Weights of a small transformer language model.
Architecture: no position embeddings, tied embeddings.
Training: a variant of Adam for these matrices, 142M tokens.
Each number is 128 + 32 x the weight over its row's rms, rounded and kept within 0 to 255. Layers, rows and columns count from 0. Numbers have three digits each. The size before them is the row's rms in percent of the matrix's.

# layer 16 attention output (transposed), 160x160, rms 0.116, rows 143-159, columns 0-159
104:098156159118129119172179096114109107100105065158120111139186147100168166084153146145099142146133111094142117131175124188166118085100069125085120163088070144052089106121167129139139066104056093084125159108134115106113143124188105135152126182120088132133135180136066134147095116124102125144054110139119103119148156099109130088116157106189105172205134116144083127110132144091149169143181148169116095115210124115140139132124089162113149129094184146171124158117166145140116225150109100
106:107182137081184156083114130164186063148153133086097122098122111145053107148123117131087131118166105125105114104092073102147164196102174121142072181133126119167136129156110104144166165149182084136130080141142126083144123137119122139104094110166101153131128075144151113126135102098150190128110112137109143134139109117152131181073163137102152117132146148120170119146177092075120133057088073099130127217061099125162105124145110150145170123157181075101177181140132107048160154189134136
092:067091135128090074112124127166154192165115166130151109083178185131132126139108137089090171102089132178145167119113058129097179144126112099169137097135149132115119140152131124134135148122160114182138125136123136138223108093169150115114108023134168112125083172156131141181114090078158124155136122182061095104120029150102090118117087116123115096108083119156157071136140123147152092176148119129173134131142141127154146079118145076141141134082080157094128169139090179168106127163174138
105:173138149133104121165103091137135148109131120187140099132111111112139110152069115100148129124114124163120117164206165141135098077123106145144158167140075084158137116067176087089134146089108122158190095140195065150152162095072152133144124082125190124105104163166145100094061146114120117116156203110138110135138132136126075129132092137125122075142092111175115070184142112103124133158157108174135113087154134128140094054117073144108115113132112184183176113207166191116158056128129145
103:099106129142094071166176088065095060044124162124136125160105142178127147166124168145126147119101138164149152058213140103134121127170121155156156166127070111157106129107182089150088120176129138101087102145168116080119092168107162167185101109169117119111122132123118087147125099089122092109143096087211110165136147137135154115166117142149110141159141096187150134176130089112125100126114168128101115173093147129126145092115169199114056144100129085118122095154064146181146098085093103
096:148179173136105144156134131141151153166179080163101147141188080050151102084133129147150117165126102114119150143130130183189086139094146112083130175099120160083081102115134177141122048127087107069173157113143128109069116120166155125116111110124133103115116132102065149090069157135116127139081131077098125125164197123211112163097132121148100143150172129120069104103120093105112144144179164149114078081195109112125141147152123099122140145093214143179122132127180197095141132123138124
109:133162151159145101072089152144127177187114120119159109136130072091102138141133144127097129109119159111111116149067097116118165133122137182112155142180181136139179141083136137128175144124156163155088133133115139183095168095065109075142153169124178109181144137051129096106114165134119165165134153169136128066147098144101162164148134121100116070104111154083183109135123097063065113193081084083162180089143163123113075065116143110187121126130093161093202110135138104091101113099106154
092:095097159074133070106114146150129165160176138102174103090091145160105127117179101127124152108119163175131169153093116114078200188157092091160130119175175141152206151125132099109101178128169116154098134140109154134174089131094091152149144135099167094105130097105163150141168084138160158131136093168073183090124062102088221133108097080082126100098123126133178137141141123093169078120119125097112166129088129128153104118130150070156161162132077137124088112138032103130108165126149121
110:158134087124110142096176141152115092130090129065168106152109143135141080113036090128166139206180163094140165130160081056115139092152184129160142118142077127094137134134099098155164141084104111132152091114098124177157235146131132110123156112100115093120139096160128131146188170117102189091128154120086109150145155123092131140132087139113127126079125165103150142114147148085141216109078109143138182164126109156134122134098078133131106114151071133093168160119130105105107062211157126
086:159090112141053142093150149126110106136145178159099133181096165117136099108122120100121138156185156173158126126159161084066169141140167116153093152167078118110149116104132082119111156112138120129134152135102132179116146126079210128124169134086104097113183145118068086173139141153109139161141081064115119122176123107056143142155080141111137092161192146065141131122127119150139127128197145186145156122099172092131138079111143125099180153158035125132079073148091115160129189090076147
101:117084120122138113127113160169163151144134072104138113133153143120178074133157159125143154128154131126105139179114164141153170139139122079091133090130110106063082120161064123144210084150123150110081143128118091138129144132151087049094131180119183129182119162127185170163143161135176142118105193148119116137135139129114128034090184136087092126120095120129172076115125168071170163134138095118120101154163083100199207110081084099127142093078110138141157142085145121068124138165106146
112:079098110120164080093127102113124170121130160066165148163102128173118109124176163151146141086128132100105137122072087137143144171094099197141132076051140126107068123127104167157172154183180134165061144133138116075101103141177100096084159110220165114140105119063097159159171161125126144151124095160114163137118130128118168095150155082078154169094164181127124101119122137120138121212045121108172084115189127090093141129114114122135129131116121158140193153117121117141149086131117109
097:192139122079078137093143152109148119065119126108157153172111122109151134126123091128140144117193136129137110166167164104052141184099142092137164102090059120063128147081146104138150124140191086112154097098113101134097171183095163107108119107129103143130178123190135142166126117077188117090149116107136120130082180089046163104111165129112171130158134123078097114205115136145159155089153105149168127159118144080132188097073119153114165136139102080174190139113166158088113116153081113
100:091056142102129075122184087171152172124130152109128131164099109118122087148183137097172173163150123132082141079135099109110117058166080148134110149083079140122114132151172135116151130159154047154161140111165128113183102151161128151100101100181081124133107195170152173164118108121094162173117133126127061102124160139077102137139125096109115140133088103189098134094126113090168150169089097117100148167139135084214099149100152205093120136074183169073158134142145125142112139108095111
108:108144151133092082111132096103112139063082092060169167126093141153171138089171161167111124131146167083165157148129196129112161105142071128147127166113089124131162167095148061153112108172153130092088089124136127150047150134099128147098192222137104146185164101095134096169170116082102172141103099141127114094151140134091160082147152148178125143131151079131153150123106170129212164120108131145108158117118155108124156097098121171186161154111125066087111119081092101125105146100081145
101:088128132124085206101161163099176134075107097136089152110103119094129118086153163119140116159110108067116044083066145159167139066104132140198157154144135148142065122172113136133142121121190130117138194109147087165107129127186131157111092165224109120168111152093088128087109167096128151140114144082143149121129127188114090126119197159113090096095114084117086103131160171139135119078095119131143060172161130145102148198132139145097162154113139103122097088084131166137123130141165124
098:111091134129101121142134103110131086153088101127089182065166125082115185124178115127122105117162056068121137154063099136171142121131179166142071133100164105192179194137116122145132149186140077103115102052146091173115103119134119110070103143133148107131123109146124129123156215086131170113087072149116170161136122178146108144068161166157113157105154123092087182127126093140180139112138135131159117121171126153060109113171111126116163127173168112157097177066140126108115134124130189
# layer 16 attention value, 160x160, rms 0.0688, rows 144-159, columns 0-159
102:177119159153138074168122089150088186110121173120159112152166117149096114167202149127145155150151144116062150103189115125073128157117165092127178136158102129106120087121154096142174106144120169145120145126095087114120164170117155148126079169050121115101115094109164092096133134041139097141089117121100157117150175138163160081185080146171106159143092153174142135160161140166162064162154122100090125182125184096097167134128043097114073171156113089124098143132083115099102128145150134
091:080104150082134102113133177085164118188141113154077121087111140135074154090102140183093116130118085105126122136172136134129141168207196126156084053130123086104177197113213113116088096101074082144112102143151081149140078118133130136126117107092182074144133087112163133102117134201093121094130140085140173116180141139137166082099083154112106110176106152109137171092107093144190162115141183103128089102117154120095101143168114188135108136119160131083132171124121129129162112091146105
102:093107104126127173133151191108101075131130107152111094108136102101112120126081108105172034125069114158110161108124115128082083124134169121134074166157113054076190119134115126163101114173127127176090106082112161141118147112104135133197130092152079097122146148109090160134098132197105149147112139159128091081105136167102152132190176146108092151124158107131155170116143116152133166192105149155180131122176122072131150125121138111116079114126102158063125191162178147118147151053061080
100:191123089166150139105112109118100110191171155127147150115097186118106164117160177110138165112122090158093178148141126118108162141131080114151074154109191083101086106131136098056109101133139134106125167086179118113083145153133135123094186109139058166152139167127160192108165147156150109084107117136090084139091132206148111143194199074129150139109156071168138120147123109079107129129093111111123119130119120109100151132096103135168128046090143172146159133111170146107104115158228106
100:126119196083118143125139140099087088123082084158139103124138132144183055144152083106153107138098115104149146087065168105116145164132180143123097172162155144134124055136154161160103122177179134088123107088104132149143154156130116073086063115186164148095121179128106151161140121120132101143148146179110165131076191059125134157085090152086153110135105142101144165166152180094115168137155082145140155089147131116089070188117154134084137088152113123155128180105129074139187113095054136
110:097158175147099104178172117141114102083132183062092111115065080119152121149087094119164114142111145140082118145185127102132142122131112142115146128166039109153149149090131114117156113135149109188161114185125056090130119146101138138139150201120192093141132129035152148195103109148125118117139093122181154070124114139131182169129169123106128112167143121092174070109122119176100157064175143139182108130119140169140146123139144137108096138195137162095125143137092079110147173087074170
095:084137133163150122131110141113138099159129103076136111108069164126148178106084120121095168149157129088111125186193079100116120116123160097079183108118134161109138155060149107131144085119125090182151134198177098177158171164166199149059080124120176141166151092177186121112097139133182150102085186081114161143129102175125158152120091120112140112145105138123125106085086077161132105124102164167136109160062075158101135099159133153176116178109145152111093093113078126132092126109160085
106:140090130118098112168143131152154121099119111108118192139147143104108123164094086160152123100157174127140085096101109179059150054107129142066154095119134081075154158141067133151155126077073073153149139134087144179193069090134147164135140157087164140109103074070104070138130158130143127145118143153108118100142151110111218070161084095148175162124149055122167153153161118099149137131132128155093129147134117110120164052194104113100110129098180097158164120134158078100119140143143094
089:182138125152113162138198168149146063160082142094194143131100116115145160089078143121082148014163075115147122108175077139112196129136109115114126124126134174070133189120132105147120094105171106100127079094102090148133102090134209152107135033091108107142131123151134173170154156122130118112125206134124133125133065128120143152095128065128158131123126097126123088098102118125092110159084110115125130117143080168132154152095094108157071102163105102133163120105164108113105117105102197
104:094176162117033121162116133127120171105136078186153099129132147138095149149169161119105038103141128079098140107064142162150104093060131163062125096130099133163137121122154143116150113060096171141148083153161145145138125132120111099123127163121111128112142085120089081182072117166108120109160091163141201104140135094114135152128162107093108139100121176123150161106161101165132155127206128129127095124126179156134056108142104151041143167079099128116119124134112068190083143142085107
109:074122169069151104090121086143168142098114162125116101086137162115128146133190119158115158152123119114106100136157154086113171138176133116090141100146102100128092087101120135117177168082081140108145116123155120099110104113137074096063166191118167138088134167094169130169150115089168119124136107165099193118139108180125115158140151159119062089147069135109104084119122096155115105096124172105060085116138156159096135146139187132041181150046110062125137163120156111146122193189129095
098:127167106124091139149118107146083071111128152147179107110116116125125158123179112087113137085140153176124065162124113163070221069117117146129130115116167113071122107119148126119195124059144142077075153139064119164113117098171153111093157111086055123119130144118134137176084170105094146179044135117131141123151140074140105112187121101132107121082169162157108127070128141145194117147086121119162115105192130096148130094125070133124132141133090046165196113148146118114124111098155111
101:164119153155173136135154097133175132166127091153141120076135154083112129098117111132107140131078129122091141038106101142144132224111184186146158132136169079085087130099136136138125117103075161066131129141080213112102149149116145076151151116120138168141150143164105151134102109123087127127207097152122145133172165167109085064157161140155128114202095163148138110129116077052166120104125105164085085146124082140093096118226096123130112145087138112087169122126169141101140126119142124
103:181162132119134125183126102130113132119152136086117088144089159131173130110153139127104171097138126179169163150137099134095162127110121137128106149119143131123113140104072123078133125022126180089148155124113126103178173139092196142073228107080093146157148083130146140183086143072111140069097134169103124158111107144133082146133190129137146123106166145067126135145112154095113133068087123116132110154137149153142098066129119119146132129035145164136136067109123085143116178170206179
100:105068177077145166146077141101155125162151164167140079146127099183125068069090139093117180101147145070125125083108161066132132103110048150157154107097109140150097093149083137104096129141130105151131115087059104136072123144096116135102159173148122183060124128145127172120066124074103135161179056146182174175144168083103104118112135149155116122110149147152140142183079200159104114142150104096101115171164183124152095154109115124116073135121155096106139124140162122134128155165156112
099:092106111061158099112051152149146147115152175119133137162133145119122024154152167112169144057106202154146111082090130097151158107117095104168174174110112177111121073140163134131115128072184150159123113116147108155123159103197086151084159114082153140174131110171111103176138114083100091124096159175134148117102170107139133117083094144142108181141072145114094125154123151101129153044093124110126112170092171179154132125177061094143125138124146127152090114136092183133122153130159121
# layer 16 MLP gate, 448x160, rms 0.126, rows 0-18, columns 0-159
095:085166173178093117176086109116136077149122125156100093189177144086038161127138104121140081108140097167111179096182134107099134144142127097108110177127105164146132137162137154165123162151172102094095147142187100136158113109170156111099083139094121184114091118175178144106147171079182115147136123106168102104141132098167149118131127123155120157045106070123140094157129107141219097104114103133126147149116110126081172085114140162122057148122067090182160169110131084179145104125145107
092:044095146153145123128166113144076133115101147189061144148105140092133129155079146151083149170131114113177096162087128128127209135088081123140091134094159144121114123073163118141147113119129161128077066109114136168104111082133200151103170110117189195122119149091155167116184130147119108127156143152101163187126138053146135119121076086177165128190075176116121097107145144171198132119067129109125102101118131137104148083152121098102093155102138109135160063099120128103179083118142134
099:173141117170165187196171171104119167130124173157124111167095103075113147066129171104099129147083155127126153099120128143130103127137116131075105171109121090203083157090161129148142100100156134132130116202193089141126075047165150097156159117120097125115180137099100138116088116084136128159146115116121153091143068137065109137133166097154135142076053130196118078131044131144084135116123160157142112120214126138111102160130118122154110155160168127107128127116134179108171174135133152
101:132202112120156128162092099103107097140165105177144108105122097105107135092126072121175154093121157200056138195154129111146140166175118141150111101108130151133139121093077137185146107105148108148145139109182099154191106131166200080068112094114091118076095127165135105156161083172202093121153119137107156116165081141141163159152064134104114160071123165108183102104143155112146118138142155114088154125121176166138071109169125167107134081129153152109157178091144050103164124154098137
099:129134181216088100132127083116130188148148119137130142179101133079141158187097091096107130158105101165103129144148178131096180119139209122155097232103173162200147123120119096125121107128100107154089148108147119195120120164115107139134168129077089089165146146151130169118145124117145105092100140132082137116112124071090086174142108073177098107119056170137113124153162131135144093074115093137094137151132069131127077181156118152095104110124134207152100132092134101072099114149137124
103:152095088151101196093080111096129119099126150167095149140119170176137140129084109160117064134154072090130099096082108135121141088135106127155102191184139134115108162074170185090152154127108122120123120171164077077133149121164194230110143144080111095159115126131119124129127103064186104160137130130127137076150104135111176171073079096183089115110105112120099148140083175089132153076167145108142164135158112142157110124098105152141053175139143133141176130151147135159121106124195167
100:144144107128116117140098115141079105115175199158143074140108075136137108104123139136075134169144123144135168125125094120167117107102128157113124147178108117150100130114053110177092050110152163113013115156160116095118124078133094110158149149154130102151109151164079180079106149202120110094103125125151141090121121116117126096117079064120142137117107141189169148120193133105129116033132154150141188130142110145058162178074154164131171172127122085136099178134132126096153183147108125
104:109118159168196117069124104127146090129171089178146117136119129127095156085129110099100065154086149180115153097118119070134127068095143168119088141055132097178148100080110102137133121108150152187098136128149051128176166119100128146115144110149131113113126164114215131137158117130127135138191171145176050066159110136125166140141181108140107184131138159112121113144149103120144167108121094105097161129154167116167084140149089165100162142103185106178117121152122195107134143120080038
098:160099152141170077197136130140120140076138088143119120099050173121107124104136072168129157095076119147171097200209181125098147105122102177100112118099157119159065087140116106178127149093140112111108103204101121135135135111120152097132116151118109128140118094119142153128160191158130106157169055085141158101108083116109099144145087121111124182103128126193097121138142096090170118162174103089177150174123115146126161167132131188114148102126161179140121058121128101150115203178110164
093:155189089101125122177152151137068134115193119090136145147147061151163119121138125151139101117057157184134133130067143135126152089150083096149131121130109148173100088157117140093084096089095116114121142135140159215176152118135115128092193189105168116086136128150153113159142160113129090086112103152161106125187149108121154144167093165131098151184053146181163082145110124174114149139103095059179156179152081175140113122119125113104091101099108105074155090076088118073145142100149103
106:101103162088119149128095062206187138170121139110158089082124140112049138099134142127115116096103160161098133146148128156160091123153128160140148139094125096125105120121035136147181154055132095136098145129149179119195174091220139141170159083120142095141119165130135097121183134155147132094134104099089191161085131097077157119120149128148073109186092201125129116159149065146136100096165121112114137104128160133204116120094109162112132149161142179191106126088130107121114148112145100
091:088158115082163143091170115139115091133177164143111112083108149097111114088106110165111094172148136171128107130176127131107156158139085111120156169192125156093069098148149177110133181133140139096126101109234137113159108105096163106083132138115159102138084202144189152127155120107127106100136131120126136131138090085092116150154087060157090114146138079147127159078109148113155072169157120164170134099184088117197142153108120122155121230148129127187096168175154154148164157093169139
098:111118114089105183158139187165091129141167122200095150136064147168125167047113130132113160170146149144141122160155092052140113174168133094147127109146175117095107138092114183169106162132141160111068145145141039105082145129123111163132096123097152169070119114103110082149114141171173109083180152109175130123117138137075181092103109165101110142103120113136064149164160133154178100155095151122100130123122150167157113164038139170121124122191116106165084119152135084146154124147134078
098:115166125136115111144103105138115102140117136101111150133107080052096128138072141173131135107122115083105132096148085030127119134085117076169089131084084155147195174120158112122117143147177128203082052201127134200164159114093158129106097121152172103132116142161128174166120138117120113098122120136127082138096098182124113129197188101193116110151115127188064123157159148099139106157162157053105128138104104167124092152114112145127146166174208112114127161122102114094138138152133110
098:139052105175185104182112132118108167156160090133176107108062096137102123127153139181060110144159178100157134158159115102135112139125131153140154109144115109098112150131065107140113124067147116173119132129160136112079113094117060105120157041082097120134100159158123203124129116149126177129154153183224198140166061079122125153170119084128136190115067115142105124144109124105125078131144098111181126133133144095164157108112101149111127091138132141097138083073095102123181145152148112
102:080075175148162104149105121131205090131198094153144116162092126131084151148090132149096133076124173121138164122146136140138124067124088130093124133116110145155122125081084049141212176132143123133079133114118082109146188144119188168171114124123116090136087143111133185145151142095102124117130147140121033094152128100128103132091211144173170113133109127103140143124116110201110118111119212128176114103139127148152100070127056156153104120080129158087132088136119135103098123186134161
097:110097165112068145186133117155145131094137095112092123073114124167151139131120145117167096168132118170113155104175096104088111097162151148083140107134148108065121197124165136119129116145125149136081132123136132203171067113167090201076177078105141135171132163136146135117142112183170113137145134145139132157149119149098175150211093144118148117129076155154110043182157082177146104139114061039079142118087123169166097129104125170134105138089086156125140121101153075117149110105082139
096:155122098175161130117139143099135151091162146097129134140170096113133127199094105125116091144103200107119157136151120073088138128170071125120141155150133078138155128147086106154137161166088077168102126113138152079116185126153151141069118112170160088116078159115146141174112097095155090098107129110119090145113136129123101158183157158154152096144142194089108079121107135086137122049145167095135144191156111176126054166125087128152128115205171155116154185105053066103138104099120193
101:148111108124114087128114132101087127182094151134134062143094101114182030147122104161158116102114155103153159180150078132162122084121124116103137079095160146211074098135065089150134077069138084168103162156120122116108118104137098147106197068078108120120111156099138129130189139143178135104194076151110115115122144098088136154154083138146120148174099098144195109112141175124142112131145155094180130175121127155114166143113132171151127145149185142125176136052135121117114197143138176
# layer 16 MLP up, 448x160, rms 0.127, rows 0-17, columns 0-159
096:095092127149128092140065155112119133147159138146120133166178160111070169102068126086172138137142155123155153098090143125107121170106116059119149184093111160145151185181167180116112149161140134153178180156098075129128134114129166140062123130107142153112131102112151090164096167099119104149126093121193070124212128105139148159173119092161101131078125078142114115202109081130189071126094119118133144130128095139096159116080163160088043119122068111139145131121057098144108143090149134
089:111115191144112134136135107109088141138091087176146119091155121116113130090106121152072129108127131134123220086153131122063132185142136127086167173128071185110046155148138165148105150097144156091124168104178114126098108187147042152162126092104102085132141086143076112120072157116099122084053131185143099118170157139112148073182125142166103084122120152189124128154177114044143145134119181120155138118133099128166112117152164121115179108128103127195105150145114146114084166113135141
102:149161082133124091180133129149146161122190111112147144104104090120179063100115154106123091121114128164107150100139149115127130116076143116081075151125096105092095137094146063116081055183164171147102159193125096213119153086132145113067160143144080144105158187134129106148141072132094207108148096112138141144149119135076168156209131132207124177088133155120122165138172153103115139127099168109134077123146137101108117136111155124141160098105099083144100133140177126152123193095163080
097:101105123169120133159168105123141130114122105126126084138137104114105095091179121055204184135184108174100106103164092073118142143159097140104083093132090145152104096078059118168112138106141108104077167185156095129099141115173094061125090122091118148112145082120142177143146152174151143154172123143110179127167108101114106124092134096076151116139133153131128157188099150025118120178153080152098167126142144167136089167138135139097159096135178153136196097109179178128140108087146181
099:138076123126147207086159155156153106190066109093169091094124130157140105138115085102144136100139105151117183206081140117195137127130091098105127072110133113115102131113029153144159146101129169151154126146174145129090180110158101139131087081126099144120087195109076122096098131106135175140177078122118164131127124148107117142115172181057148103135149181176119135120099105115159128158148105097105103074152108122166187169121092145119123149106090150126179161174162108138138201101168151
107:151088083157107106140123102050096170116157154114177129106136108102103166159154097139133130125206149105125126083152113161084112073091100149130188152104096172099159160073106125122152130162124082166110129163137114127134182121199100153159176153085135090139081120090134129183188125152135137158078136105111099101095157181120221161124144095142130087110135145069182135130145121057133131070125065190144101104131135147174126101117100158169119130095167094141132085175132123114126081106098174
100:128089101147103120142147141141167098097117193195126107095105164128191047155164066104141143165124153132197176116109101165147111120153160124124127108106175099164118137110130141133106151133139102090113140161118064104104168081127091172152185105155169144079068118119111139057157201101142130133183058104101131095119106142111126111157175112084095144096157143146112107118119079088140114145114209115165116147118142142091144050068133165135112105119072124146160099121131103109092181163184130
107:148112112074155116100150133119171122156198128091138108139135119134156112093147132102118023126095155166107148145189126083185109116114129137114147106057139111142117085088098104162130101149133095094198119168144093085066134123134178097106104102128102085082110191149126144154118136149112121081221105173116132114107147117140158126159172110174066170103175131158122133094186103138086150117121147101140130126160174064127156085161178120093123132112117103126093142173134156144100207125064087
096:148122150130065117110128074136140154115099148160102124138134095082138193133131093107114154111159124149106114194098062113193165061109124124131125118148173091146140134109081122152079132142210176201148156120178202189151096138124081080120147091142156094093085158195114153092116163122194098095177170121153123127161158083094114097089096168085158092164127110159116167090109158097130076117125104121109120133097147129106079147114158100121105132133137207140150099156153124106140129171074128
093:124125151138164071061124165179202113170122114160094145126112108131091107154153115043104164075165169155181131164157126166138158122126171179103145115126130146136177152116146091112127141134164162067142204125105093152168093173139095113118118096047150092085147133096149116114106209082128101122177133111146127109102157168093118139167157126096070084098143191127137158138118111097152094151138112110126104160119074056139106149151132123066177140133116148183140095143077111100112079115125154
113:138126119093144052137082147172155143137122150155172102147098134153088137121169185137161084069156127115106131084098094132125124129127165113103156151073122111119156131130106051147187090103173150109106122110145110160146200133161113133196163083079133150112163114106150118140104184137177166065172127139130171164170088135083215152163099111153105148072117138102127141131176153165113140112091153123089176113188166126130097091064074137147038114114082119132166129091108133102139119111133158
092:124158119165159090134191122118170106059149134198175096108168139158152182101125131208161166149171146155090100145128093124117127121140127113129178138093176178128122108106098109145117156145152164076124137126161162122093132121098123121159082131114177063140122149079131153126137094108195129044105091138086063168079146121191141144186127103112078136132143101140095097090142096114176163148122133135089102156137087140158140068101175134170112083145109125142099108137070120084154164125047164
101:192109106119106182124068151126154121099128139142173110141103120096156134130140147125150156119141126157143122196143097121202146141130118079093115068101142096117102163101153090073164148132160096105106134137167101177123182105101152174129101073150192071081088127155079150112156063139156170158114186123072138129135085115115169124125137160134084102131152157145044151102151124122111151181182123107072144182141109130090137119142088080038138180186111114069142112130110142152100153097103149
097:141159103175135095107155121122074143115143102086130127149160106109159194160102167079149117179116135143092120078132079163130130096118083180120160163143166145175154083151117109186149116144162168130118118189119090121101162105114166135139169142070092073050145123134139153136072045117145174110095148154145155129105112155154094167141061189102202159131128058117046085148143128137152134140093074125079096191139177119126156101097086157158109135144152087111137136100138153108148117134136136
098:147142142119134099106199080133082130127080182174136103132200103122151069168084162088140068090127170101132157125111166134110174119126037095079129115097101162151113110100129151160187152180108096116157175096150153148189140130124143132144131163127166158139171145138102069080149136135099129072109124108057111099118136167122082097119104114125091069129136115102161186092145199120095123176156105089106116069164128141079139142123167099130178146113139131151156088149110168087164081135140091
101:193108119150107101159177135175107084067163144127103122089131119168136104166173159125175097134162110109181194143126156099045109147141097136113162169106170132131094148127102181171167141073105132087108152145144168163109113169138130124106154138171124138133133132099058084082117116080157120095107095059109149147105081154102135159137130109110089173095182138125143072092169182141128141103143123128067168168128092140064072163135164134159137138075103136151131077159080119095098192101102110
097:159096073147099123111177144134070097150124158106128078153092117124144127090149166074124142061135193111118120195122118113147121136096071107157136144126087143096123131181113048119154135126138134105130139186108163147077119168114180102088136121129120081073151215163076139193178067118155127144113137112127119110103142157079124177120114135145106140187132123108111132155167140086139144074106152108157198148150134157122131173163116111115169166164100086168148096167159190115079109075106074
093:088110080191123100168101135181123105139072105158173094153116165124145161097152150124120143054089082166159142120092094119157127129110105101082118086153114116177125123148130163132088152209096154190125094178190140094135169113107137100111127074153090112124110156127148076124119157095155068105146145090084082112127093096145056096095131153098092085185100103123166136135134093102149155198135116118161163124135129098192125140136177090115120139158059094135142060171167169120120111145118168
# layer 16 MLP down (transposed), 448x160, rms 0.117, rows 0-17, columns 0-159
097:195084142142135111094134132130112143101104162084150162125169190167106126166153160155138169105159075152124126145140135118119116189105142127118096154080113169135107134185110125131183116142099097135175199074113100108112123123081124123130048150118135150031079089158120139140145192121124190194105077083108107183142218135201154165139127090136089081130111141075122144128146107127090120138147048114071100136132069162141107101124135091127087092139133144107136135146142087136117131152127127
091:074141138090159134104125158121158125137129174124127168118115122124130161141136134161170143129077162111122095138057110069167137099177100107135165126145173163153181163132094091171120150114157123139130099141170167177097164068147099111137099140135136121139107104154163151194189111195198051104090072093130117140159187132055154163164073147055143085150113059133100175191120116138139126070072109111091099138116131187111107115101110101113076080147088117126152128125123107120139114118137152
098:130143124212117131116118117151133144113101089127143087096119127086137105194065148184159106082150121176165178120136116131150152200186120162129089122152102168173122084107119146114130115120151168094068123156118111090119123119084087124152163127108120146121109045142158153108086123145084126194097171151133124138144108098132106083135115116067176067112108186124173166089115135148116200161127117153084173179105075122136162162092131057103165134078074183095144179174112125134123144150136123
100:139125203121054093126115114135126136110132120152146090032157123183089126096134187125165145016114138148100130127212094152152117140146082133108132139128115140066158134131140142161061082120171148076130124159142108107084113092146165142124127138158124123141127118123158077145162126100093168175168100113152132132118118118133177195099117115091159108092133098175177163142129177142160126188149083146116161083173121132068094148169121110113109072114064115131106140179169090084152128146149129
101:127093132105138116131118126172087143088149156108137139191086151121162122137106157174122077210134131123131067071119094167127143091151165128122115173145138118169125151108124139151156070170139132202087141147120081116147125079107134145123125145124098169116098163110136115140134188143159150082112122111122099101081116035067084187207076148121127160144081113157109070114141101152154163051166136099106197121156121153159159152091140078110160085138145103139104082113172098179171173121131126
105:074131103126118131143085163115139133134127173145137143085160175155099072089142105143094166192113163102128168138101137101070074106095133175176108131148101174110140130110139114148118189167148087113127151123113122095133087119173152122127141143072083127110074099137120121095140134083150121131121093113141108081128152193076107154104141146191095059069121096143146188078100136052168050138107126171124125160134110163156180121156179114113150167159168103197112141157148205135122145106079086
100:114083106143091117188150174109106091127133157131121167152160123133142144116089078125089165100120153149163090081089132104091173103084192167105163123152107124123136155108113129184158107151151112144158137118131166117097133138174092128081135191097095139152199130137126218124129091104129105154134086116154081093116161080238072111177076104097107115146063082112163148147108143125157154161142102113151073127129157157123100177126058204085162141117126094134173135150123122125130066143134133
109:155149121125165150139142142136132125091110133129168158081109113098100102076146093134184097149111150163173184098149130193087156127162155156156157175142122196067198084163146162090134133151091100152113155134152146099166126164120149101064090192123080072158122178131097070110081184150143209112107128189132150132083087158146124134127096065135125126124124078094162138140160138097146098152124108135144126151127077095126135112124156080126083142080132087089082120182144095116149081083176089
095:088133093154169126132122137134116132137122123049143127177145139146096154154161121054119104119152145165037105171071125079162137103142140166166099116163154117144141080098132099118119133156112058137122123171136171162047155148149133120130129140145141101116134067127120222127140090145133189143141171175146073124077155144146100186150109172123103118144146115177079108162124116146074108059133104103083070151101206131168118109062081159143157155120158143140172071116121123107137149123144143
091:148108105106133120111110106083095101151117135096104102150143106126156126143091158147146135204090110108184179128153105141200132069157103116091114146175190117129102122134085114087108159131105145129097122092096125142100114109094175151093152176204128135167074196133153142101085074105144140137116116105076216120108130143080100128139139160143120142104150130095180099058078104109116090141141138159131156106135047226154149136135130117154130122160072150111089151139158184137173120146096201
110:078093092148156107134127130118073138136106138151102118090162118123127115169121155152122082162139107067157094112100149076103069095126125118114100146157118196093168081146155108085179109139096139144109110150139147154147166127123163129149144155146126108118169138150161117139048148114113138133181131150110188084101104117226101135168109143118116157184159109104109136141208100194092064181142103138167132105195132117146182075119119118145122180088139147074076121056123054153119113125180120
093:123084092188128178152166144132124127133157148135133155110128112064120102146129073135127118123146146121114079147122108137120216077176147166115135137164116116127168195109149131127139140124119091104136128111082101164119098130153199115140109145150124157139095117099124055138120137117129135103150172100178128180119096198104056083156059113127066107165137095076070124180142145155062080164141141165146161113130131119135080135115084071071077117140162159173118101130196069164159187119142101
102:160174202088184181081113112153114166174114094151135106176108086089142157136168122157115139131128176080121135067141110111070118112148123103162147144143121147155150151131107134104100164140076148127142155154158111058184167082096171133154103184150089126149053114145136121086121141113111100179105136124139144193097083122171146197161126122182113114191117119111154110127135073090052168113198122096137087141085105075144106180150124070122130123153141148139149076106078115122154122095128155
098:138057102131200100094139113156129091133120133084125141114083118137141177139103137145163108114065168153182177136186182116157171154194097106102101108136124135149117100108171060097179100172062100082158086124164117103164134123140148135183099088106191093082097143111128118144104156075117148152142161161114122146126147132108180131049151127110107115106150104092119103115129131100114088116122128108132124137197104155185168085113156114158129077171147095162174149072164086104100164202101126
095:139145170150052109126140134131114116121187155087133092119076149128130130103127147136172115095138125064143127119134136136142199067125147099153138157139109077144141120082135099150163156144171120113085109175146091143097140095140144206107131102089105108185102121148068085149185177139083115133112093104057142180208099113111093104115133086128125114145109124153107101183122164153103164095109174091135175174120125080120165206142094116163095083111142155149218117143076193127106144136158112
103:128085065129121133109110099107112084117152143164099124142166120155131163136169136100123174129080124124162117119192122094096078177197161134136165130057100090157110080136100089146175117088114125150163136100110132149081151103109064163094110173148119161164130104135120181148115082154115124187101107130142148132129145133067170134179196124151091122089085013109131083103127164096080159123086135121129127124176128119143107094182109134131069161118143178145178158140166177142106110131194166
097:146133176106208151085057084146107134160126120152096132130136130112092138152155070160145073150115166134154135149104152183110142166148119113157144180087156120130094121106120199091121123086052193112102138165126144128233113149156121090170111141138111154126099089106117061181107146154155121108107084121126156097122082131102112152127107153199108111056111152081098147096174108120128112126162176107112107088162089118107164124130165130153090146086132148159151086097136112073106146194094181
095:138082102077144158097097111115190119119111140070108171170148142151126122133163181126087058129061123125111111122104085128119158121106068189132074169142148187127169187119082162148131150110091147139166132119112141099098090076178150131124091131102130189182149098147076171109101068187143142121076175159152152128124145149154163187132100116119122112111112144070067124095076107087100188167173127098125171139169127137182126126176152135077133143130156153185112121141128160082139145153108106